Weights of a small GPT-style language model, trained from scratch on English Wikipedia: gated attention, 7522 steps.
Each number is 128 + 24 x the weight over its row's rms, rounded and kept within 0 to 255. Layers, rows and columns count from 0. Numbers have three digits each. The size before them is the row's rms in percent of the matrix's.

# layer 8 MLP up, 512x128, rms 0.175, rows 313-367, columns 0-127
126:104121113121098134105124161141117172121162138107121158060124127152154121110130138110112132111133095121125162137132115130118109048114137136133112103106149106121099125132145143123141130116118082147104101113131122103169125095137089128123133121148120155136133110140096172132146129113135169147113103188158125170116134144100102133127158173138066115112124061128144124087158170155118139160137
098:132137129147124148173122098146121154124117158090085124140072143122109155131127125151059099128131164133125096111112117095115145074123146080113129100139122116090165098124136094131163122123149127139104127098117115141096096127169114111088134123115092130137114134181072160085150122105128188116117165111128117183112100110137114143131146129133144112152104143147137158148135124113104126146110
026:135139164143117151091109108135084156120136138113132095137096102182136137124125106103105137132119183147130097135095150130088093097140114113127119130084131088150098082106123130127159112124156106122119102161120099125142160110116151100162153112092118145152090113147109139110080133141167164116152138149137147149089126154118170122158113146124094112124105134111180108129135092158123124099072
134:172138120151113089143144086109120126157109118125136121132140112144150138116129100132155133148138129129150121105108151184119126091094102120103097095109135148159068131121123132187118152131133158146129121144121153133125143119134144154101149105110127103083065070122133084080101185152110168103173104155142149114139140105148141133151153140126097084140128143109135120108096104137157133134108
147:097146119153112088098077110124135167136121150122125067138145097172106127137078139136095171126109138122150132092122117152111103103086104091199104129147132062127087144138166116140124124146145092161102149102104151143139168136149134147117137140119154126160128089116122147108154123118104148138127142145153136107079128148118166153118107144123121117140137089111154124152124146133133101093132
145:135099162161130170133099061140185113142129115154135115123122161128159090143096140141128106098108152147152152139123113118104118145143192123112128122087117120163103106129127084141144117123144155126107107149158146133143124110143147095130150128129164126141074141129092108126121144175146148105146128100123123135147110107055168141161103142135149150151123103094098133116074106111129130106100
112:105127116150183108105111138131101144112116114126152125133136104153147103136119117117111128101152139127125091127121146135119093114091156127114115098117168139122084113128111121099155130148185128161160103152080079129176163144063142067117131150123093144129116095110150108112136096160104142136133142163155103101112118143153174109120117109108133065115142110135087137111146148117147101110108
043:136143125173134128139134100111149115154119188082114125136150074138108123083132080106129103121130179152120119097096097076113127105135158092138139100094115132132105117096128099124138157084122114138115118135101104084122136102152122110162145101095099145144115143121103127126112102150183140123153088132137155117122130168103102159176126146115099144158114103140166110105105133132164106139129
033:145133126144102120088150151119116146132129166125103131096117106178107139101121112107132126147075138147094129120101151115084094104150121109106134144114117093166096110141112102134155152120154104130157122121104134108134126094134137091139151156131121170154091113181103147110091159130182179094148119182142119153100123164108156146173081153123116133150110094119150116112140115156128096130139
110:143178119127129119088122139184139092123123117145110099117136147143136102120130119087109120056086131107139155094084092108091131105121131143103143138149148136102080081145152145151222135130126081159124149161141121132140113139155110156117143129106137141136149111127096115126124141170153157132160098125125131090125106151162106131132145136147109139132130148158126110099148136114149121156104
047:110121176140113147138074127135128115142138123139124106135130087187100152119116144129081181129112144116096132126071156117099139093124141074132121134146117094158089113127159113131143176108123097133098118132096127118126190131080138120148176115112142131140065126150115138122099141125158132132104106132146126165112126104098181132140153150112074124142137087145137127121116137141142129131129
140:133120133160092140138074111091096118127141161089092133098137095111078149059090126148155121125111107091132110134113165172100133108158113108181130126158127160080130131097127150139141114108137111143149141143136150121117140110095164151121173122099106134110129133137102087104128128136142118158158099115177114131100157170135129146136149134125137127130087090100145127085145123125112102111144
129:143112120133147138099110135133119162116132169133136138139112069160122123122090115115081111107132105147086101117106182164136130121119100127127086173126144132123149100109126063138121091130124085137126142108167093117112162121126149140118155148125114136109107077147136092082144141149132203099139089110145102133128111127134132122144125118107129071137079116127142118146143127104110094100145
123:127129134134112147138110150150146123125141169109159110127104113183145121126099133090166121145115130091084135096128116119120130120081125115093120177115080119128136121146116141192122115136163138173129117154128120075112144128133155120135147134108056142088158131120124145143098140159138170112132117118123181154104105124088112125124158133150127135174144080135111134123174092115124124085147
032:142116136161114119089118127137096158167110143089115112104136099137144138112087091104139136103130122152145137100098107136077106101119102085126111130095114117149104118103126108155126166100160130114160110141093131128145153098082134088153159112081109127162101125157105124133115125115128151098130107137171131152118136130064167131137097163104093101156099117131137124144129153178148101175130
032:130080142121123118124123118179120147146093163146089117103119115132131151108098093105112147143123174127094124105064132132073137100150130113125108117106096108133113105083108106109127124092139091112140135147100103092152134126106181121155129154090110178164088131180109136089100138152162153130145134145141127157087164132119147121162140136152111156155113158137144137113122118132135106135107
027:153104147153136127105142099151127172136138156106087108144110108138135147119110096103116132123129157102083161118088128145068100086158138104126111124098100103167110106064136101095119142093155097122175128130118136089151141088104139121142134129092116136128106153127115148149073141131145146128147102145175152136088158180113143108136153161133110165126115141110154132139166131136123129135112
122:152145133143121123120118135105130113099116137129144126108113084143100170121120131100095111121142103114136116114118128138112139108158112165122127087108117098113129133153105132105083136093132103142142101158169161101154100106138116166156113109067123178140133105139135121150088135123091109130116142126158112194099171155126103126138097148136118157152073106175127109102135123108164107186168
029:134139109121113143104134130132118135108147142122088138079127121114130142117110122091097116141108149119152126132074179160117145106174151103110132121108125140133135091103148089140189096077136119142112100141105148138132133109150149093139144117105099155164130122194128126141125116146193145121090151156130122151076162114078154177158114166146115123139134156112103133148128103150112110136113
030:142154128115108146124126110160126128142080153079116137120106108168107133129088096139107128099092148148112148097076121121085098077132139086136109123117084141168106093122156115113165130114138123134126117142128121107146143116096153078144144168107099151160105125154109166098110132132135152113151115108166141112081162161099140129142122159130132161176139122118150124094144136145146113104076
026:150125127141105120105150106126134162140122146116099122133112103157150127119152111096127135108114146105081080112071130111074106106119140088140118141102120107126126077136111111128154150085155092140158103156089143113131130129106149071136121139088093155156100135135108133092071129143145148122132138125152115177093157143097121149163133181106108163143120149129171130126123099140155107124102
131:144146109163125152145132118140152122126122160160091097076146153115131068119094109040119111108147160114105111131134154106104118119158160118117090145125140121125110121131119104181133116114131152122106170062143139102111119165150135079137133165135126139127127150134103154104149082136165129120128083127141083120127112149154126122123115152113141159128120154116151139082126144159143154111133
153:125119180156121146108098156152126135095123122111106105085160136124142095119110106111104151113077106106174118161095141149090158137096151088161121156076104123123126121099157119138158115157146113158121147120167107149141132108129189142128112120086121129145138141135194151132094149113107134152147084155147121134097178148159139136152141119123110106090142120128129101148117114113132103105104
119:148091118167109123092155160141125163098091200127113102149134159138121120114129118145128108098166142159091120123107164117120132117157112111121148152060105135133124137135118131167109149140125141139133104132177098154120134109150147085134111128140179185109095116128080166127115135166120150095101153125108083129114174132117137092149125121139115092113129102118128132150130138105123082111132
031:132128168142099150111119139166125151144109166114097125102086061144132134102101114119112113109127133113126098137083125142050137092162132114101113164108123096122122110080105094145146124072144133128149116104110139136143150135101142117133167117062108153147127109128104157106140115142147146125123113110173155159103146142096156136125104145155103120171079117125130134123105096150119112130113
031:161158130151151121129143118135106132085110172112094097146129092143148109106113114099094131075151114112089113121095116125080119114144131101125109133105105112129115084119121112110147137086153103167138121125106129121144144137079146103131193129100136141130108162155119174122109153106142145116122101138178133162081167113105141179165131128109077141140104129119153143106150125167123113154129
120:141121114142094119136110114122128161163124157083132114135110109122150166128111143141114109133171098120123127128122130142124091132152116125094091124109118137092137130122140113162117182099146146100127111155136124124087129125140167115141164148097100106139066078086103114125133096152141139079123089099136165171126125093080108123143111143155128152155123098152168143062167153124149121127109
143:131160122193097111169087086156113133118085128144149129096122123118169119086123148108116141107105098110112119123119107172111132135120147110152085100122150143091129141146149128110170095088151080111110142113082148118103137098120127085114122165138140115127150144118088126096160090114126117098096137106151122175116160133151144120124143140172130125107082122112104127149105131125121082151108
034:114140154164111117110142105121107150118101167100107093128099119195152141117112105095133125103103165102104130135106103123076093097137134105128113104098138122139121104115118082119145157113139117112139116179129144134128148122140160093149145123100114141154104137168149161133100144167156186118116114107147147150120166141124145169150115140125087086169118128183163099127130112089135133153119
025:132153106144127165096126120123160170107083170146139089088091088158139152119113126108136128113119156120123114115056136118087135090128121111122093113089122107138141117135103091140129150112154110118144130139145133101133155153078141100118134126103107147164110114129130153110142125133166148109143132132179141148094152162071144164160114174122109132144128125131100148090129088162138092150130
113:164098118124088165159087115121112120175140118123087103132105117125128132122133092128076159157114120140128129151102128121101127128135123121124113177128130058142136134162201157112137128132112067161159069150059110100145158134130149084097161136121130134144111169122102139105134158085126115129131098144122132124136142112142103136120125123116117151116151094119158111135109112121142118127119
032:149169129143113141118136123149106151142121160094110131134113132159150128124097118089116120127137149131098095132092124127072125114110127088142113158110094082164114134122123093105150133110167112140132119141121105093149138096121155096122142149096093164174083148161106156094104165106147191099142104112144116155083168146099143127159127159128083143176135143143130136095110115123113101126131
113:160135158145101096128086096171130142126111121120148122107138122120122112107147129140151109136167107107104137107122105182121122137113108089127095084105098151143108160114144155165121092161127119098149138109102124144157161163098162121184117121162112146106122083084169101128154136139110174079108069095162112123149131126139155129134129153129152140142132163101135135136134113106150121161103
140:095132126124105116133112105140138153181123106128106128150142102112139125122129149095074147095146119142099141080108063134116105128112086136135150088124147137148100148108107090139177093131105101132141127100154112140109137074109139141123150112138131103150124122127077126128171093122137154115168095099161151139106171112106136128143144158187129136173095107168145155128142130134148142124098
030:136129148164084128106127117118115176133134135126111102123129101152135138125125100114130118097105117134099135133056095113089089110121120111147098107138111065131127122120151101131134137105147120131138075167108094120169136109115101090137129148093117122150113125155127133102115170125167180126106090123160108163098150134090140142173121160131090121145108135180137108087158136131124081136122
147:152145153129138100099121123122158111089086104104108110131164111147083129133134087085106112142106186163137145138113093093126095121145168119161126083113160132128127115118143082134150111133126122115171154112104132124151132145091146101100147144139085182139121097160130170103162139109102121131139130076129133121091150131099138137118141143108113134129076090143136104159139094145097133137099
029:133140146133118120139144091146119123124113144110142114109138104144111124124113107099149141118131120139101101134078137118079102084143157098162100150088091072141108120113113080122165117099141107125099121116115116160149154094096129106187152162102108142140092112165162145109091151155172130122139124140165158124108165141111132122158111176144120118178117136149126156097155119174155125124115
121:179138155137111116089068117134126119122132133128083123106119146200120116114152128137058119067122158128121124127114126148108094145145148154109151151115108108154124111082131114135121111152141122117081142167114146148160125155115129134141144145132139179156114130168141144128125165132119111120122119170121172132131117099110174136120125161142120131138090115152078132107121068150135119095133
117:089103161106141092148122155168186189116166115129132112066120141151148141124155134123136113106135114092121128173117126169131125117159104116176123112120140146150135121124166132143127111135143161110152160116105094097111109103132137152143176107121100125113089126191080121103129169148126135145117107131144143126123118155147096166127102156135101100114102094136088101129118126124167130141131
120:138177143115135142098147141167146114164134130109138104125078117149110088128125157149149139151106146117154103132127157104124085079138106108101094084126096144111134112111137123149114190112099119126144152112109120127122144123149120153179111131114133172123134093137137084133128154154101129134180095147135134138148153186163144168130160164142121099093139143175114106131130140176120119104121
034:152134140150109160095115139146138128160088187101119111110089117186122120078115090113132125105109138126091114134095146126086132079113138073139097148103103139152127101110114123127161179123122103126154117129106148125131178092109139117140149082107091148141116128145113126143122142131133137129115107135146128146078169138084157148175128117135133124157110138134140123097138110125101069117100
129:141136100116123101137129150134109145139153183145101109119126105114114124088080124102105143149111113116158081120117142149100113129141185130180174114093171130112083099119164109153120147128125080124115159092126144142124174137141095111121128154113136130103091112135093108092142151158165139153117130151119100116132158152146121115127117174123121173111113086113134149106136084128133088114089
030:153134146136127116094164112155092110122135173120072113121128108156157130117137098086134122116125139137108123136089144111081110090129161103164109109095140124131130112134112088116165151096160070140128133141092119112135121122098144105154186102073120160148113124147145151133113145127155139108142121138154150118091166131113151126128150157148089120194088099120158111128120112143104102121102
134:118170125118133109080082135120190125151138124131142094088089110126136130121103126172177157123091136135123116097118163139121118124144141132144139095122165096103136137144138103136109068089159130130159091118138104135158101107149106149095163120134149136123097095145123141103122156147164145141131128139138160156092146146118120152142125151134082104163133106113137149145141158138208115114116
101:130110122147097145096085152142167168110126149115118128096122102111150124096107132159121156124113118136098090102117124118105138140126154123176128098080086165136157143135146149131149105123136094114114110153087166134120103126076179084149099153127132164136118105123124165128181116154113129144098140130145114154118124164120140102121151182100131126133134138084118135103148138127114057151113
113:147089134132159120130121097095151150117121168099086161130115136160134093119138107110138140088116131110157107098099134104117122112170097135086121138080090127146101082094129107147158129129115098121145057143134100122103143108125146130131113109131149136144138169123133163150104128133104172144147107139115164100119104110113097129126099121147100108148107120100167156073149142095147072113105
033:137142140149107119116150122166145141143144170122120097116121132153145148096094095131111107113105139150114138132056113147077113096118176093159127111078140096149119121095117118117145115122131113130151157135121155112133135105122145102162159113096121171152096125166152130123108147160144189107130121136163106101105164159100162134165119155145091125152087152114125136148097106138173095125120
123:112117188110125156128140175111119126160112130132157098107116147125098123120130112127115120131051126138105145108109138114093085111167164134087140124143122083147093136121110153161127134149113105129138173164114143122156163133138109139114114164167149112132121138121098060119136128130127149130114107102133167066111122125122121174151137094152101172125116124137131077151124086148144135146134
105:144122108177120152138135089111111129129139143117115134114117079108112111080153131090137102126140111082140118126130143110125078144105125124104129165107166089147156127069160092122148150136140078154142145181136095126151109140125170131136142112127141145124120133133131113129160126128122156130172139171168116158130160113129125151144137167077070136162102169088103126135159101118111128122147
134:179095183140116110117127109150121104137131122143124140152114123148159067152095125134118136110134166108132096104078093097118120097087131126119115157142120144100122061088137084109121106125132085125176110114129108128109115145110128138175134152116134137148068172144105149122131111126136131085121118136116106155139114144088152160157129110114107149113118098126152124082137156162111156122126
081:107087138192088150124138132118114182127117180144135122114110114117115150123143103157141089104129160130106108109115138095123129063163125117124134135086120157136123109135140125130125153093121126124170100130136110132131085098141142067158143098106132142135099128128136145078118139160164133105116129144163133144093193103095123131145085132166097128133126105152151092132156156144124101124119
116:153190100135190153113090168147141144095103123157145139125131105108159100103142115150085122123114108127128088141119144114109079125156108070095154106130136060107119119121139121142112124114126137165119092146146061107162117109116128136140136150136160173177134101145169139141127120121120136140120133129135121104087138132096119127131130122174134105137126130129143089106117123095098152102144
100:157183141104147166101149108119131109169165142130098101121120131138131120132099153130090143151126146112117150120131149119136094118157127133158159153185090108149106132114116138140171163123153119096107130085152128122125169125120146085116145098129137113143076139154158132100117128157115100132137052147132154118146135148093152158132132146104144181118116161106123078109099098151127124164133
123:167132131161110109143164120139131157102153131067132130084115148140162149122108065146112162112122167106106173146128129133101098144103191098158131178124118151136138122138114141121147124123140138156127134169158109162125123139137168134133127121155143128095157134135108144071121129157146092143149132128154095141098111133092169098163184164133106120125127127139117076129119131130122121108153
124:154093189121129158119127119131111126162081119144082124162084092169099153120121151116131089085110138165118134095132161152119122113142156136119108131107117157134107127083095121091126160129147074163142074103155116099157115137132139133188126130135155139095115144115159163136127129146125129161129154123146172124133155159121101170136114137124098113128117095093111166148126103130136128116140
# layer 8 MLP down (transposed), 512x128, rms 0.287, rows 313-366, columns 0-127
076:081159136126117125159152165135155131155155115154130145139129115122136132111150106141129144120104144136110085139117112134137130093113072088134108078121115184123115120107125187103117090124130137153115172165152089124171132118155141139123122098138107108155119145156133079129132156169114120164163099098114110159164129146144186094128091107146186102125117105127136137130155122119154134127143
056:153106119171135102163140103090122065120095107150106128165165178132133090187121103124121135138142109082121139131109144144119159120170157145131144133105147121121089105123119149130132110106125125174118120122142194141101094141127168154125116147161151146157105117159115158118133116132124120091133120147124109156114125139200153144098104107154115131081127159130133151136097129138136168121124
012:090122094083153120091141117156128128101162113145108122134104125106129122085126131137143140109118110127105114148104129138100127090098122089153154145122134112151148132113126148107116135157159159126138112114139160105160116149143153156098115137162143113144146138156153109152101154110144149161140124137135104181077142151150138109118194168138112113099067189123107096153123174130073115110121
075:156115096086112120121128084162120127134123116127105123164113134109099145170087199103127113148161124163134120120115151140128151129108176105089113094121103137107133162111123168110147113143123117142122114157109131109099128145097138126124128056120140136169132131132144143139155172109102139129150151109122146135117143113063155180088101110118078139132164137150128135129136137163098111168118
080:140114148102105123148141087102105156117176121141125177174174140117123109136156119122110121127129112125104169157115125092151120159136130105089110154103140125129148155105078097166134144112143114146157119132120111145127124180119136082164087121110095189117135128110134111125128126111199098115171078150139124133135129125133102094124130157166124123115138129161121110106079155105120121104121
079:134093155114151112134172134083155110079130134123121126168130126147131136181070197129131163087178110141115077146148103139121129129120105159164107162116137146141121145149091082140124145159122109156128120132128126122167166096108097145167108145132139098114148137125150154147176135082127152113131106096108155156090136128140128150141131146104130138115144123135149136149138136133097168150125
067:135135134090103141144145129099079124139178146100128111115152096126148148112151114156150110089176160130147148119072144141092136149143094125118114158129149084089159127134141150065112115177136157164101108137145148149136079122143107124119114149190153125140124149130132136148122127142116130122147113126158110104174143108141131142156126114059132133125172140151177130145116141130148144136141
026:133117096177157107175136150090113166128130147090143136146159156118125134157175154123136095172150153173139148159126170120148117136133144098139149131114098131130089146117161154109126130119137138161138080134119154083121118093093142081105116118149147149109117136096158130085143163111076141109116141153102111157192163115120139124121135143122109118113110137119112122139172149171147120132122
018:103107124109117151125152159096144117157115141139126141118154157111178146185148168146137133122106113127185210134155131141156153154101096124109106108156133131109155168188154124123154091107116131141135102134123139141120128119137115112149107142149154106120121143108146105112121132115104080170113147099149123124150104105115089115091099096156092133118108096118170150122110140142121178141139
067:098140115129139130145188156128121109138128144076135124177160133142131134120101172102148108089140073125158126114131113115137111151147114111136121115134183103129101137113105120112116140090107142134123122091183088114108091136117149142159149086162165138126162115106153085104118148099176154101141151101131128112130100124140093148131181129141109148117155139157122118126163191129126123123114
027:152133100161121096124126152098081148149176107115124130168107140101094140147157158119127145124112118127158112141131123116166144158140124126115119143139122134127123154153126134126091066107134167157150166133159125104115093127123127122112093142118107116134092102177151140124167066123141127162117095110132087161128097147112139099101117087128130158079173112167144100134129144103103169104151
074:114131108115125101135174139108142127090119140154137151131109131114137114106113136164126125089109162129114154105121103084123136133114103106068128074113100134138153128141076100154099087137148165111154137160087136117128110158091110110107103136117102094102178121081109102125100130148098067142143153141146131120128107120110096170133106123084149119156116135160080162134125116145123106152145
071:136134117094108136138160175160093133125151072104095107115111126110119154082178120179098121117182126158153132104155120119154111131152111140136126149110134183175132130086125157161158161181106107155133157169119123102137126102166102130163120132129129132133131128143093130164131140133128183125125146116129131101119141114149151127166080117134099123144103125134092103151119136125127102097114
067:107111140079151150125118150119116122167131136131085116112099114165123138156157120134151106079178122147140142124169103169130127114120116145126183115114153136158115114110120131122155145130136114136127134119128081148156107083145146111138151174157151122130154145130160091145158085122115119134130157131142093117141127071109142132129173107168198100112141099157139112129136136134160070165125
015:137148145152140150147112146110125121128147124152090108163071106163137140115083106081113117165137128148135115162112107136138121109145118137153147120131112121113128117143157147119153122139095122111161069115133103162101151200120104097143139126177107153139100132136103117119101124124107094097097114135122141130151080091139095099100108100136155124125131098119152096112149139088203110153138
015:125164132141147110123132161122165143163176138116118111143097103098117162130148149127119126127118125098160123118110151110136130139117113128136116167134105130127093083132085162136120157172110145079107154173114145132105108145122141128123112111127125171101114123166122142138125086119079165175175115149125109131110141143126092129118194132182125150147119145130075132159120168116094165151154
011:113091098133171076132137121149109126113120103117132103144139124104113121142141145135132123124107105093130142143128171166145129120103136128168152110110182184091154118118132132096150109120177120179132140084149098086135124134145139119147118177140111133121130086159116081084136146143113114151149142097135132096134118126150132104103098125120103131074141126157071119113112161107146125115186
074:085115142162136119135138182132154116106110130129153094134190150160167138131174193098097159118117127136112127151192112125156075120145154123116115155133131108163118117138120112125163153104153097120104097118103154117161135154153136153100146125110153130142097133090130119097147120143182143131155149142100111163122142135156118137119152150100127135123144082113144109095111132159136145093137
013:155100153131127128133086149147093149165139137145142155173150099114152145120123156087110113143114153115162147142113137113127154148110101137111099111147142138138157155130168140120168106128098103129106104130155151126146111130138112146096148125111149154094151124107176086135132083172100087143092085093113103080084151132103136138140101104096123112096146092166139135102117115136170155115093
015:131133097093133105131138146149114116101116150111126150132152149120125179099140149130102119109193154084126160163111091143127155106106067120140114160178087135114177114112172103138131135121079127128104128082119127160119117155134145161133094094144163167135130137123128142151113103124117120123098114156154101143142094147112129110114114113072090096125091146136115144142149114121103162143150
011:134095134148122117141138133129103119130189123102158121140153124129128158126134125164092076153126076138150096126154126123101134150167106139107128148103172140083199161054130150132153114117139115097142087080130126119140100145121160154122152163165128119114159125140104143111118125134104136109130117132149141133148158126132125110106180158135106176132148122091127132153148113078154116122133
075:078129105096178127122111159132144092149112145126130106176132112150198139135121136117119078078163123121155104163131121124143152159145163182119119122159134085160110119127127077114114112116111161128160151081115126141164119144145112108126132124146152161101087118119108125149107111155156144141105154138103108149150124151166131136133116136143147146127116120092131100095166149170091124113116
075:090156166101108109114127103107105131134139109106156160105103135116146128134124121144136151090080110151134126169141162133115120109101111149137129109079132116132157111141141162132161128123181134126096109094126129138110155176136090108150161154164153127087106088101117143152102136092144114134150161097125124131190128111166125098142155152151166143112107102125131091078142155103168127116155
066:135126111126118183089146091135137128123106095157159156104109122161135126164147131128122120145163115131172124129137137126134169098139133107126141115128141078130132117137143164183168079108113156130105097150163126138118129130118103092148124147138169121100111165133155159139137105172122141114155148119151149132137149163145144119124213082121108127136142113120176153169091103135120129108164
019:155150135119098131122115148110143136138103078120165146089145121133104148187189122107170119085151123161185144163164142093183148175125121150112170106128131115130154155170158143119137118126123104091133092129123137148135067124153174109120113131103135113103167138120139099112118124119101111098132142127134161159132143139139106119121172152134137113079121154144140139141130132113117138152112
015:154162099119129156129151115102163099154135102141160133092130099109119148084134111128108128136119088104131109145143101104092093100158135154166113154113129122152128067110136091137135099150115130111146121090112081119138131126130114133148132136121112158119134177100153166130147135131131153075158134171141106091142136149116118175107143085141094147076125112170158120112107092133092088132125
070:155147158139099100087132159138137118144100111137103064156186133106113089165139138132160121136131131152137160136166099119146138135137171163113103095121107120165131149136123061133108119113100116142119152106147160107115119143102174136176129114133095095126118109148134140103133148097156101104120113106117119087097124073123134135141151135126085143068139112118134131096108143157156138122142
077:116121148101092133116105098175116106093129132146123143090120115118087148094139114074141069142145169092160134166078124132154143107154130123155174120157128142116112131172097153093138133097101104175125109170157143104113101096175125122123141130140140125150157157143091152145117072143154149126144131118154119097164116155116139153132107081131121138137111112139120111141099133109114117144122
016:101160113098131156097127128140090103130110091156150148123125112100127166132166147176135142141117083144116134094161118131113141106157122164126139122114127150143127166121139150147142093175151118081121118091140154102133166159167139111097131163148153096101114129114170134108139101135123150118120171131105119129130079109118115126076174082140121122068125132139099144118111171101118103116154
011:093112111108088123143109126117121157150123097089135120164139136164143124179149155136151119097097155145164149091133144087178156123120158152135153151128144131158123171116123108167104144092102113155139111185127131158105138124167123163164133133127151161139092103114117126116170147099135114125169139159125117130144135139089115125080107116120140125104136129158146147150143170104162127075102
067:161100120117109150143134154116101136107138108101134147091091102099174127160133141129104141144178079129111121108081103110135110107131094091104121137129125123096120147171126108118113100093112122153150092132125061150104145102174142138110119101114103159116114143146137121140114086151123089112099143190133114087141127124113147122132169101119157163117141137098083128169149097116152133114138
016:165124120124134180120100137165090100145154137131117130161130129120098084101125137084120117166122144105160148149138121176138097190110129157172064103144120129111109118134141121145133146123132141107136144108086128116095131072126152107121092115126172099164092121113154091119122156133129130105073106099145137136132147136125118091106107112131113134119110160156111091089158164115130140139110
066:085096162123137145099160141151140128154123106147127143154138154115144148163123089171126129126128131105082100119148138067102132159085096133118123123127099126134176122138159162137132087109119096114146089165129076138120143171134096126103138168147118127111154146129157125144154137136140150127166118134141154131164175126154156126070124145172134157144121121101126139171135125093148126084132
078:150142111128115191118100134142129143142104141115127107120136120150119108130164116100100123152148152151158167106144164103125095112147168151145122186150147145139172121115129131139134149095152153175155135142100131134129144075172133136143137124090081145114141121190159101127165159136135124128138164153100126158126147090128144104123121113139112170089139117092139118126125171146115065130125
016:134133158097136111153128113126097166126124069165081151143119147113145084100097136120108154142096137143153130126135142101098132151080096110141153150141105150129106148116103157123102161089103111145123143126140167136098102152149129118158135155122150123074130120133124147160129154101073072167124131117079104094112099121094117158121122098140124148135148119159106136121141117159139185122106
071:106118142146124094165137101121158127132144123174139149140150140142149120167145145125180125141145135126119117162126162189189105101068102117153134117113148143168091150123136118151130139138086128128088142147107103134154167155124106118096169120094156136119108109120093107115139144134123130083132093160124120112130146107142112153091120111192109172153148157103129126126156132154128099131098
014:125100118082157138107109126163114106087149144118114114084149126149154112147139084166126090130092149147109088052151150131132152137139105119128188114125106107112167162137106157135076140117087131111128143126108171132170114125140145156137108137129100117120099129130101138144076131143125095094142142141151146141158118121141105143103125119149081122151131109097146084113113096116105111155141
071:115110136156138133131124095096157116138139117096107131092145154108137135116183122095122119115208158127133139131120151109125124159125126071129113122159132126092128119113173121111133133169091150135143101104132151120141103164087094110128092118118151091190129090116183129098124126117098155123132135113130133097157118133132133103100136128112166131125095146112107068178119120114159094133106
067:127169143124149164172118158088110075112102146126130094146110114156125138145101158149156134170137113089135114126182105087139120108128154111115159164100124154160168158146109113130139105085158134161110164135118097140141110152136126151084088129107131120136151095127140145122155116150163141137135114098130148081116145115123171177117122108119138102125134159165141124093155135124103108082114
068:156106148067144113134114101105135147130142177148118154165124103132136109149111174105101109108182122110129142166134098115146119107146140143110127165132148136141187110126103124144114143132100137163139096167137140132161151137092143175116204148147138137123169088147135139147143124139116154147069092152164132138121123153145117119098131109122129149123116098098135115154148104149160095120101
120:132122125134130128128128125122129129132124130123132127134125131126127131131136133128130124131130130115136196133125128000126135130127117132125130124125129126126128128124135127121123127126132127127127126132127129125132130122127122136126125127134127134125132129127129123130128123132124130126134132130128126128127136128135124129128129131124125130124123132129132132127127127128123129127128
074:115112149105143134154098144113140087159130131168134125102106145107127149164157155116148137130084157136118144080109123216142136158138153162118126158105136087139121153125096153115128138155134146174165134143123112088117087139151141128128151101100144148138126136152144088164111152156117129127131109171133134134152158073122155124111160093131079133151163145154104141115110104128098161121109
015:122134115172129151089129141095095133095094104127094181127155084093097129110128120121165124139140142120152138142148140078153141127138118114150128152146137122120138107112129093140119148118095110151125144139095156134069101108083102073100140145105144152163184138106158156137133128144091136149124100130170147139179128157154132135129166088137143122154134125110111131124076122158099165133129
078:101145138135152178108108107142105125091136113154142129115090100123131130125100117182116116083104147121166080136096136115112065152166137137092125108105159101142089084108137123178083127143115106087135145140136121125126154138158136125102131124125140094101130156182148109127078106168123114138129121158153118141183110149108116125121152096133134160106086115159141142130116133140112112103126
057:119106161115120091132138158113164151136128134119152146150148137086107126116149159160156138160139143082119153114082113114143107087129133137127125157138102145131152103134133169104153117172136086146141158126088158150118117133122174137137112104127126163136084142130123110104115153131098107080141134122143100121165110087112141124107080142192070161118105156168139148103109103139137105111163
064:107089102120111151174110131111141147147115115118123158126077155122143141103124134116093173125095119116150093142178172162123141142113154112166127125126167157097103119120084109162093109103142135140136125134169194122127136135136158162115130141131125143135134151110085111135162129113135104120131121142102125142185137141115143133097113113128121114091131153105064100130131134132103139061169
300:151130121203128125126129129130127130126130128130129128130139143126140130061130116126129129128129127130130127129141128131126130128055128126129131126125151141127137127087160130085129080127140131128128125123105130128132128135127125127128124129127157000129129164127128130128128127127195127128126141148129093130100013129128127126129131126129127130149128148126129126129137129113128128076131
071:129059107126129122123147126078094157143120138113131173153141112122119113132119157112147158136139143129108159109152106130142100145128120126124067185165127164144087113066144123129133140093131147132162150162122112149134148131114113120130132119106141145143109169142153129146136121155132132104102096113095101098137106122094147103109081147155107084149143183073119108167123114133163116112146
062:103161141124099099144126116138099126112133155114177160132156182145132124108108124133163150149132169118156149090136120104135092082147121148115083137140124152137135123138111123161144116125138111113165124140138177130118126154070159142127091124150162153136145144118066141129118155131147105056134114081118124159140085117119144133108124140095151138133109144175128114069148160128153147139135
075:147157149152160134118131157118112109151113102132141170156174156156142103121129109155164110139140131132132129165139137115144118125171122110084101125142113120151131124143134131064128134108113126149096160133155118140116163147085081174122118148158112071134119149139136125139147150115118070117108118107139154103092079080111149169150107120139130157134100127122098088146127156098163145117177
046:112115174131072130153081131119144120109095090117169128095107116139120173168133139139102117103122053145148123118159179120160134142135134151126130120163118097159155101169110168133124111152132165113141105141101147137141114148114125130130106115115141117121138140113132106145110106106101144109125135119139142134146165135151115128125195108075145132132110123090097120148086173163111175134116
071:155103141154147146137105118105153082135134114166104129129160127101133118232136182128109118140128153143120106096194137094174128121134162116112145129128134131125086151118125138159159156128143124155123107130115112113150115149097107162134156124108156150173122122117137151161130119128124137099154111071119106147141141146137103117082116132132150128135109158126138124167079113129166129162128
062:086098122174088087160097135131107149122123147127149132115103139125130156126130089133127103140159147127138126118162083117165135140114138150107122108085149139138114076122127112115081112127134122114100114124079117122174092132149117139166113185129121115130141114155108118162082101105152159119118142144143142128139104115099100098153103098164188082124080150128130131165126156130139141160155
071:089129148112137145160118127136120103122158104105115173127110106124104104076093058134143120150104120107147162067173134106093092124108138119140104100114108138115115147146131140116154126162116133152139121136125113173091162129115119119092139172109119127089158126147144127135112170165149121097082130116134119098119094114117160105173181119127102145110136121110163118135113132121150153103086